Part of a small language model's weights: 2 heads of 32.
Each number is 128 + 24 x the weight over its row's rms, rounded and kept within 0 to 255. Layers, rows and columns count from 0. The size above them is the row's rms in percent of the matrix's.

# layer 5 MLP down (transposed), 128x64, rms 0.242, rows 58-127, columns 32-63
size [ 96  85  91  87 120 118  86  86  78 114 108  88 106 104  91  98 107 101  89 100 125  87 114 101 110  96 106  88 119  82  76 104  71  98  93 101  91 102 117  99  93  99  81  80 114  82 135 102  99 102  92  95  92 111 118 116  82  87 103  91  86  79  94  96  97 112  93  95  93  83]
[[105 107 172 188  87 171 123 139 138 115 155 148 122 119 128 103  89 123 124 159 131 146 120 130 132 129 149 132 116 166 102 117]
 [125 140 119 156 129 144  94 103 145 136 139  92 123 157 141 100 104 128 153 123  59 143 169 119  78 142 122 131  80 156 151 109]
 [138 151 159 125 133 126 148 118 155 112 118 104 138 141 143 113 114 144 123 140 104 135  78 132 119 109 154 105 122 166 126 129]
 [110 140  91 126 126 128 125 168 124 119 124 119 155 142  84 104 136 128 129 148  86 156  79 140 154 112 167 127 116 137 127 164]
 [175 166 115 164 133 172 115  93 142 140 163 130 125 117  98 114 123 139 124  99 102 139 110 135 155 113  98 139 117 155 102 135]
 [150 140 143 137 111  98 147 135 135 130 116 127 178 116 122 155 114  86 164 101 160 106 121 102  97 133 158 136 126 117 161 113]
 [107  95 100 149 163 129 119 132 148 124 176 105 118 150 118 140 109 128 125 152 117 127 119 174 105 106 123 122 172 130  80 128]
 [113 138 167 154  90 135 152 171 133 157  88 103 145 120 110 113 130 106 116 121 123 126 111 125 128  92 158 176 138 168 100 117]
 [120  97 179 129 126 159 139 111 129 135 126 106 172 151 135 104 137 102  93 160 134 122  84 129  94 155  91 145 149 152 120 138]
 [136 164 118 159 119 134 148  99  78 151 109 113 171 107 137 121 121  80 108 158 143  88  91 193  74 138 136 126 135  93 128 108]
 [131 126 110 161 133 110  90 139 107 132 120 106 152 158 107 127 147 115 107 160  85 127 159 146 107 163  95 134  84 101 125 115]
 [119 128 130 118 134 122 151 136 145 144  95 113 137 138 139 156  89 155 141  79 106 169 163 127  90 126 148 138 137 145 113 152]
 [155 142 121 140 144 111 131  97 148 105 117 167 148 125 150 165 101 100 120 176 132  97 114  91  89 162 138 110 151 130 142 132]
 [120 129  98  97 136 121 142 125 157 143 119 117 107 152 133 162 132 125 123 122 167 185 146 124 134 162  93 143  74  90 103 108]
 [135 152 147 137 104 159 100 119 122 104 110 125 141 104 105  92 149 125  99 157 145 117 133 107 143 180  89 128 130 147 117 133]
 [138  71 106  99 134 129 138 108 165 161 106 113 147 136  84 147 131 103 136 133 126 117 129 125  82  95 146 128 161 156 157  87]
 [ 87 149 150  89 131 128 134 157 152 111 132 164  61 126 148 105 127 137  98 106 113 163 129 130 118  68 146 138 134 154 148 153]
 [126 115 134 113  92 136 112  88  75 158  84 137 166 124 116 118 160 151 125 143 126 101  84 118 131 142 132 121 108 133 148 115]
 [168 110 143 118 129  99 140  81 146 173 111 119 142 198 149 132 116 138  97 160 105 140 112 102 107 127 106 183 165  99 135 147]
 [156 113 127 115 137 137 131 178 142 121 104 102 126 146  87 138 112 154 146 137  89 146 124 120 119 142 114  80 128  69 122  98]
 [165  98 133 129 145 147 109 136 173 108 137 141 131 168 133 123 149 151 141 110 101  98 140 106 120 129 105 107 118 129 194 146]
 [142 172 108 125 109 146 166 126 110 138 102 134 148 104 110 131 156 104 109 126 123  92 131 113 140 123 157 138  99 138 151  87]
 [120  98 154  79 136 158 145 103 162 112  79 135 105 122 117 128 146 122  99 143 118 102 121 137 112 189 139 157 167 132 160 151]
 [174  99 116 112 126 121 118 158 162 123 102 155 136 164  77 130 181 122 123 149 142 142 141 112 128 154  69  82 140 124 130 119]
 [163 151 111 113  97 161 155 105 181 127 122 124 108 114 116 107 168 182 105 113 133 126 111 166 149  95 140 135 120 186 127 102]
 [131 125 119 143 131 124 143  91  99 133 133 105 124 121 143 149 147  92 147 175 140  98 121 125 143 154  82 139 129 139 129 151]
 [ 99 170  89  80 108 163 135 164 148 116 159 170 154 122 165 139 131 119 169 122 145 128 138  93 111  99  99 110 125 107 147 132]
 [144  98 159 133 129 139 112 119 141  95 165 150 168 152 132 147  89 118 142 159 115  96 118 101  86 108 144  83 133  87 126 125]
 [134 159  67 114 109 118 100  92 111 155 134 119 111 105 137 157 112 130 154 128 179 143 101  92 141 125 108 156 124 159 122 130]
 [129 123 159 157 118  97 123 125 112 128 105 134 142 149 151  90 114 130 181 124 121  94 103 104 168  82 160 130 160 110 126 128]
 [136 130 119 157 139 131 133 128 160 155 188  87 141 133 129 157 112 147 152 140 123 113 148  97 117 100 103  98  88 128 125 120]
 [ 80 109 106 107 161 136 105 145 152 113 147 116 145 132 142 113 102 101 152 145 161 126 103 140 136 137  83 135 124 142 143 117]
 [149 122 124 104 112 149  74  93 166 140 122 145  70 121 157 123  80 101 152  83 105 151 153 138 122 118 146 124 120  91 121 126]
 [116  68 112 117 120 134  81 176 171 126  79 163 126 135 123 102 162 107 106 145 145 133 117 128 156 119 114 100 139 125 150 142]
 [155 147 142 122 110 107 129 140 109  91  99 138 148 107 101  96 107 108 115 180 130 154  99 135 145 135  95 111 140 170 108 130]
 [109 173 151 160 115 171 150 103 116 128 109 106 148 139 123 110 130 146 105 117  98 122 100 131 130 129 129 152 150 122 112 110]
 [119  92 134 118 177 160 122 125 133 112 128 113 142 112 120  95 134 135 163 107 105 112 114 118 104 131 175 110 168 159 150 158]
 [134  94 121 137  95 100 132 126 111 107 155 118 117 142 152 151  74 136 131 113  91 115 160 172 139 137 119 110 135 113 140 139]
 [132 131 123  88 121 105 142 165 143 103 154 182 131  94  97 101 102 109  97 103 136 179 187 149 127 120 171 157 139 126 130 117]
 [107 127 121 109 123 160 133 171 182 135 152 113 114 103 150  88 137 137  98 160 137 150 145 112 166  92 103 166 154  80 109 182]
 [136 121  81 113 149 145 140 131 134 106 155 102 111 183 111 109 144 117 167 102 150 105  92 148 144 151 105 170  62 111 131 108]
 [ 88 129 130 173  99 148 128 168 165 126 156 113 172 102 109 139 104 142 137 135 104 137 116 139 122 116 150 137 172 127 104 131]
 [127 100 149 139 101 176 129  96 158 137 112 103  91  88 183  67 105 128 153 128 115 144 121 187 141 145  95 133 116 135 121 121]
 [ 97 116 158 150 146 123 115 125 118 127 131 115 107 108 133 129 159 125 159 110 111 131 101 101 145 123 102 137 145 116 105 149]
 [129 150 162 110 115 144 146 113 146 109 146 112 157 112 163 105 103 177 130 137 134 140 161 138 147 165 158 149 126 127 124 142]
 [148 147 139 136 161 134 130 121 168 122 190 115 145 134 142 136 142 121 140 129 117 145 153 154 120 122 135 112 158  90 100  88]
 [109  98 154 141  78 111 145 130 128  99 121 123 119 127 114 118 115 111  94 113 144  71  96 115 151 130 109 169 169 108 109  76]
 [141 146 124 149 157 126  79  87 174 124 158 147 146 112 124 104 118 177 154 139 114 139 138 141 137 125 132 138 133 113 148 148]
 [170 114  80 151 109 126 125 114 113 124 152 143 157 136 126 121 126 111 135 148 138 104 141 143 101 139 108 100 136  89  98  94]
 [145  95 136 138 126 116 151 142 156  83 128 113 128 121 155 135 108 105 143 115 114 159 144 129 113 127 142 155 131 122 187 139]
 [141 108 147 125 134 148  95 116 112 125 127 146 111 122 162 158 137 137  99 151 132 165 132 128 167 171 108  81 152 119 155 134]
 [113 122 129 133 107 158 147 131 126 137 134  83 155 103 137 143 128 145 127 137 107 128  88 147 137  87 164 115 119 111 106 123]
 [136 154 145 124 144 153 141 136 118 152 153 156 116 161 140 148 102 111 127  86 126 127 136 100 104 146 149 158 135 115 160 145]
 [ 89 144 144 148 128 136 117 110 109 124 168 169 181 144  97 165  72 154 105 147 115  69 143 131 159  91 148 114 103 112 133 127]
 [121 152 132 151 160 119 126 157 126 116  97  76 117 114 154  81 136 115 142 156 104  87 168 129 120 112 130 124 103 145 115 135]
 [112 185 148 134 134 145 123  99 114  67 113 117 120 159 110 144 117  63 115 102 110 116 112 132 117 123 135 135 105 130 148 164]
 [148 112 140 119 126 105 157 144 114  92 177 114 152 159 160 124 142 145 119  94 133  98 145 104  63 111 116  91 142 139 153 139]
 [140 137 140 125 122 132  65 114  93 133 116 125 134  89 125 124  95 110 144 123 119 128 130 111  99 158 138 134  92 108 156 137]
 [112 130 109 158 126 102 131 155 135 133 138  95  95  76 129 165 132 100 123 193 131 139 137 129 103 124 134 110  54 184 130 153]
 [160  97 101 128 102  98 158 149 139  93 115 130 134 122 128 135  82  77 140 116  82 168 120 110 109 155 143 123 156 166 111 136]
 [148 103  99 116 130 158 147 164 122 107 172  82 106 106 136 102 130 120  83 176  95 111 156 166 107 150  86 160 128 134 138 128]
 [115 156  82 148 141 142 148 139 144 114 120 131 133 109 111 126 103 109 158 124  68  87 126 139 142 105 115 139 126 180  99 129]
 [127  85  85 106 171  98 141 161 161 123 120 103 130 101 138 114 152 143 136 133 158 135 128 147 146 124 133 130 125 118 117 155]
 [131 133 167 143 108 141 157 131  98 116 140  90 162 143 133  99 112 111  81 113 142 135 118 161 123 113 136 109 107 152 119 118]
 [134 144 132 130 130 112 174 138 128 122 145 106 130 108 145 128 115  55 117 110 145 158 140 106 130 123 110 147 148 183 103 149]
 [114 175 114 157 114 123 140 119 170 142 152 110 135 103  77 145 109  83 144 140 111 109 124 163 113 116 147 123 131 122 145 117]
 [119 135 112 128 137 126 141 130 159 127 102 143 163 171  99 142 134  98 126  83 101 147  92 149 113 121  94 117 116 142 139 166]
 [118 115 121 113 132 112 100 119 117 140 114 135 103 105 136 145 139  88 152 163 120 113 103 152 104 194 147 149 162 137 143 149]
 [109 102 133 120 111 159 132 171 141 144 157 110 141 111  95  89 112  99  98  84  95 163 138 114 107 120 148 170 127 159 142 134]
 [130 118 140 128  97 142 152 122 102 120 151  85 163 114 133 101 122 144 120 115 136 140  67 114 118 110 159 120 146 189 140 117]]
# layer 5 MLP up, 128x64, rms 0.355, rows 59-127, columns 32-63
size [ 85  86  91  99 112  94  91  79 107 113  87 112 110  93  93 110 118  81  89 116  85 110  99 116 101  98  81 124  89  91 105  98  97  98 102  90  94 117 114  94 104 102  92 105  89 119  91 105 104 109  82  91  94 109 112  81  88 104  90  87  91  93 101 101 103  91  94  91  85]
[[134 119 139 134  95 129  93 137 131 114  88 133 160 128 102 131 147  87 111 146 153  91 149 158 163 109 108 126 183  87 143 151]
 [135  85 126 118 128 149  85 117  93 143 169 147 120 177 138 125 169 140 112 124 133  59 143 107 131 145 107 124 124  96 147 121]
 [159 141 137 141 142 132 105  91 166 150 126 175 105 147 154 130  94  99  87 103  89 160 156  83 111  93 112 119 103 138 108 165]
 [109 162 115 116 120 124 153 141 152 155 136 135 118  85 145 173 121 124 141 174 120 128 101  93 101 113 153 126 159 126 102 134]
 [125 159 164 135 130 146  92 145 143 129 142 155  71 161 100 101 116 194 114 143 160 156  83 115 113 150  97 106  87 134 103  94]
 [113 106 167 100 115 129 111 157 121 120 196 132  95 147 109 138 117 107 170 138 149 147 110 100 176 161  90  93  99 101 119 144]
 [112 148 154 145 115 147 130 110 135 113 143 130 100 114 142 101 111  86  74 136 176 146 104  94 161  90 147 172 117 121 106 136]
 [171 138 115 180 129 155 123 140 118 127 137 123 144 128 123 152 132 102 181 113 179 160 131 103 124 140 114 136 105 126  98  80]
 [135 129  88 110 125 134  84 108 144 129 136 180 141 129 116 119 129 114 145 101 199 127 148 133 116 134 123 144 125 142 135 118]
 [149 122 115  67 113 138 148 150 111 124 127 140 121 142 146 144 137 133 173 126 165 117 128 139 121  99 141 124 137 101 149 123]
 [135 126  90  95  92 116 137  81 117 139 126 160 162 126 137 149 134 132  82  88 126 104 148  90 158  91 120 123 176 108 116 102]
 [123 129 142 118 157 140 109  92 106  94 143 124 169 174 131 151 122 124 107 160 122  66 108 106 122  94 119 122 151 137 141 106]
 [146 138 143 104  93 132 118 128 112 103 115 144 116 126  85 161 139 147  97 159 125  84  61 105 142  93 134 144 127 164 142 105]
 [ 96 176 120 135 171 120  80  96 132 124 131 132 136 162 120 105 170 120  92 129 153  84 113 150 112 132 119 142 171  96 144 156]
 [ 87 149 134  86 136 107 147  85 130 188 102 142 154 126 145 111 148 127  97  85 129  90 155  89 107 107 123 154 105 163 102 121]
 [129 125 115  92 123 101 148 114 140 158 142  99 173 157 152 116 134 137 141 114 132 120 104  99  97 110 124 163 109  71 112 130]
 [168 121 129  80 109  97  94 103 137 148 130 158 122 134 119 144 133 119 152 122 142 123  98 162 103 139 124 117 164 104 124 137]
 [145 120  94 118 134 129 138  95 138 136 149 149  98 198 118 156 130 130 127 115 111 137 120 129  97 174 139 179 135  76 145 116]
 [104 126 110 167 128  87 132 144 151 161 190  89 125 111 140 116 115  97 134 135 118 182 137  99 107 103 168 125 122 133 118 117]
 [124 116 134 136 130 153 122 155 136 135  71 149 138  70 101 103  99 154  93 124 121 154 126 130 173  93 114 115 150 156  74 109]
 [ 85 165 114 123 137 131 136 132  99 120 113 143 171 104 131 145  96 146 150 142 108  96 125 113 133 140 157 161 109 149 129  94]
 [124 117 115 141 117 122 119 112 126 117 146 115  94 135 170 134 143 112 165 136 176 118 117 149 113  81 140 149 138 123 103  76]
 [117 162 159 170 108 124 151 136 122 162 118 133 148  99 141  96 131 145  89 126  91 115 138 118 139 119 148 136  85 151 147  96]
 [123 124 136 147  91  78  72 124 116 140 136 145 149 122 144 137 145 140 168 180 107 127 148 110 132 133 113 121 142  62 167 135]
 [150 130 160 119 113 150 117 120 170 136  89  99 123  92 137 145 139 139 158 124 147 118 178 182 139 156 113 142 119 124 122 160]
 [172  87 159 168 141  89 109 112  93 131 127 118 108 154 125 138 143 135  92 136 128 139 130 157 171 112 138 117 112 134 116 108]
 [143 164 131 175 142 116 137  95 133  97 107 168 132 105 138 142 135 115 111 170 104  87 166 113 110 146 131 126 130 125 121 129]
 [113 133 117 157 123 134 112 125 116 146 104 135 158 111 139 129 119 135 122 158 136 160 114 108 123 125 143 130 111 132 116 136]
 [144 113  96 156 121 138 140 108 135 111 128 109 132 143 172 123 141 145 143 106  94  81  91  90 138 127 139 162 175  73 122 142]
 [151 115  98 146 158 107 164 129 124 136 132 120 126 104 109 119 119 132 141 182  85 141 136  97 146 104 104 139 114 155 115 133]
 [156 124 140 116 105  94 142 122 104 121  98 138 138 126 146 124 186 155 137 146 101 129 107 169  92  93 126 146 134 140 127  80]
 [130 172 169 183 128  84 111 109 151 100 141 114 122 140 167 136 109 159 126 118 146 150 116 129 109 105 100 106 112 149 147  90]
 [169 149 126  76 112 151 172 113 127 105 130 169 145 145  74 104  94 134 129 114 133 110 104 162  98 133 121 160 114 101 119 132]
 [131 142 118 135 144 156  92 107 136 126 136 111 137 163 165 103 160 181 146 121 158 119 105  94 109 170 143 141 118 113 152  93]
 [118 127 130 123 105  72 120 128  81 146 139 124 141 144 124  72 132  86 120 104 121 116 142 108 138 102 135 154 172 140  89 155]
 [107 167 166  98 102 110 122 107 131 139 159 115 125 129 129 157 172  94 106 117 144 122 181 120 158 122  94 179 111 117 125 148]
 [123 139 138 162 130 103  74 122 115 119 156 111  91 143 179 137 158 109 161 119 126 136 101 121  84 150  98 125 122  98 118 120]
 [143 156 119 117 100 110 148 144 161 153 136 105 135 157 122 106 107  91  59 124 135 155 135 121 132  87 131 133 148 120  78  86]
 [106 125 133  92 136 132 132 123  98 118 160 116 105 125 158 121 132 121 113  97 151 188 148 119 127  85 169 120 126 120  99  96]
 [131 105 119 153 125 116 113 119 113 128 141 122 139 127 180 159 141 144 169 155 111 115 131 158 153 125 125 108  94  79 160 149]
 [129 156 142 122 137  55 128  93 131 174  99 142 124 134 138 112 136  96 138 116 123 112 140 105  86 151  85 205 137 121 122 124]
 [164  99 100 102 121 120 175 151 154 103 123 139 131  95  82 140 131 150 164 147 145 115 119 144 124 115 120 130  93 130 134 105]
 [104 100 115 126 145 119 139 124 141 123 113  77 154 166 105 146 115 126 154 148 114 102 133 128 122 118 132 161 138  87 128 117]
 [162 139 114  86  77 134 104 107  98 114 107 160 103 153 138 114 168 106 135 179 130 152 127  89 147 142 108 141 174 131 132 123]
 [107 166 152 130 131  88 126 100 153  98 153 144 143  62 111 157 133 137 137 100 110 102 131 148 111 133 125 159 130 125 122 131]
 [134  94 168 107 130 123 129 142 113 111 143 112 137 110 164 130 168 131 117 143 106 164 111 129  82 149 145 117 164 109 124 113]
 [ 94 171 110 156 126 139 117 182 119 153 122 131 148 102 110 142 171 125 113 166 130 126 112 110  86 161 159  91  77 104 131 101]
 [ 91  84  72 118 176 122 136 119 111 145 144 113 140 143 165 161 125 144 137 156 139  87 120  94 122 116 102 128 139  86 113 128]
 [141 152 118 132  91 144 133 114 125 141 139 145 136 110  92  63 143 111  73 167 159 133 120 153 112 137 123 143 125 150  87 147]
 [119 147 165  98 129 154 147 111 134 152 155 123 120 119 110  90 103 157 157 139 109 105  89 130 111 110 157 141 112 143 109 101]
 [156  93 134 126 129 116 155 141 102 100 102 159 113 101 112 176  91 138 117 158 106 137 162 132 147 140  66 121 139 112 118 125]
 [127 123 104 171 163 185 102 127 107 131 147  98 116 122 124 128  99 139 138 110 121  88 139 158 115 115 129 115 169 120 145 147]
 [112 129 123 104 148 127 132 107 150 118 137 130 128 113 132  88 173 158 129 157 140  81 133 133 119 103 123  95 152 152 114 137]
 [173 153 177  87 127 112 143 137  85  98 135 138 107 167 126 145 163 141 134 160  84  92 135 126 123 157 130 159 123  97 136 142]
 [122 164 103 126  95  92 153 167 114 155 119 172 134 105 137 107 105 151 120 126 107 116 163 102 156 141 140 139 117 120  89 121]
 [187 131 113 143 127  74 110 100 141 164 105 117 165 121 150 153 138 144 161 144 145 116 123 139 149 117 109 124 116 159  99 132]
 [127 137  96 121 158  90 127 105 117 167 133 132 132 127 158 128  60 148 151 110 148 152 133 104 140 105 164 130  89 101 111 135]
 [115 100 129 146 183  81 156  84 135 129 110 150 113  85 163 154 116 123 134 137 143 166  84  96 117 127 128 135 126 133 110 145]
 [124 137 126  98 138 156 139 125 132 144 115 117 148 103 109 122 110 153 135 150 127 156 132 130 116 116 110 123 165  92 110 145]
 [ 86 140  98 133 131 104  89 147 120 118 128 145 134 127 151 143 134 112 137 102 146 144 133 147 125 141  87 119 170 133  85 106]
 [ 97 100 113 135 143 136 154 149 145  83 163 132 112 103 131 158  81 144 118 183 129 123  90  94 117 136 141 157 118 179 130 111]
 [115 130 175 127 163 111 153 120  66 132  94 141 127 123 118 157 149 108 123 139 112  96 131  99 131 192 145 136 107 127 122 137]
 [158 168 121 120 114 103 135 148 119 124 133 152 124 139 157 142 134 182 123 169 140 142 139 120 134 140 139 176  94 121  74 132]
 [119 169  90 138 161 111 149 128  96 118  63 172 126 142 145 178 116 142 150 146 158 121 148 124 125  79 133 120 115 132 130 107]
 [147  98 205 114 155 135 113 136  65 110 107 117 127 156 140 112 159 169 103 167 126  96 124 113 135 151 131 152 129 144 117 144]
 [139 131 150 117 148 121 123 152 155 121 152 172  99 126 120 120  91 122  90 125 190 135  93 177 140 137 134 117 110 137 125 117]
 [158 112 126 126 166 171 121 131 129 138 113 129 147 145 112 143  96 135 113 115 119 131 139 129 158  45 133 119 121 126 125 119]
 [105 125 112 134 149 131 121 112 112 143 121 109 145  91 141 127 168 139 146 117 109  83 142  99 172 106  92 123  93  86 164 140]
 [170 147  80  98 120  98 153 156 103 139 110 110 127 121 132 123 143 209 130 110 160 122 184 124 139  98  99 165 138 124 131 117]]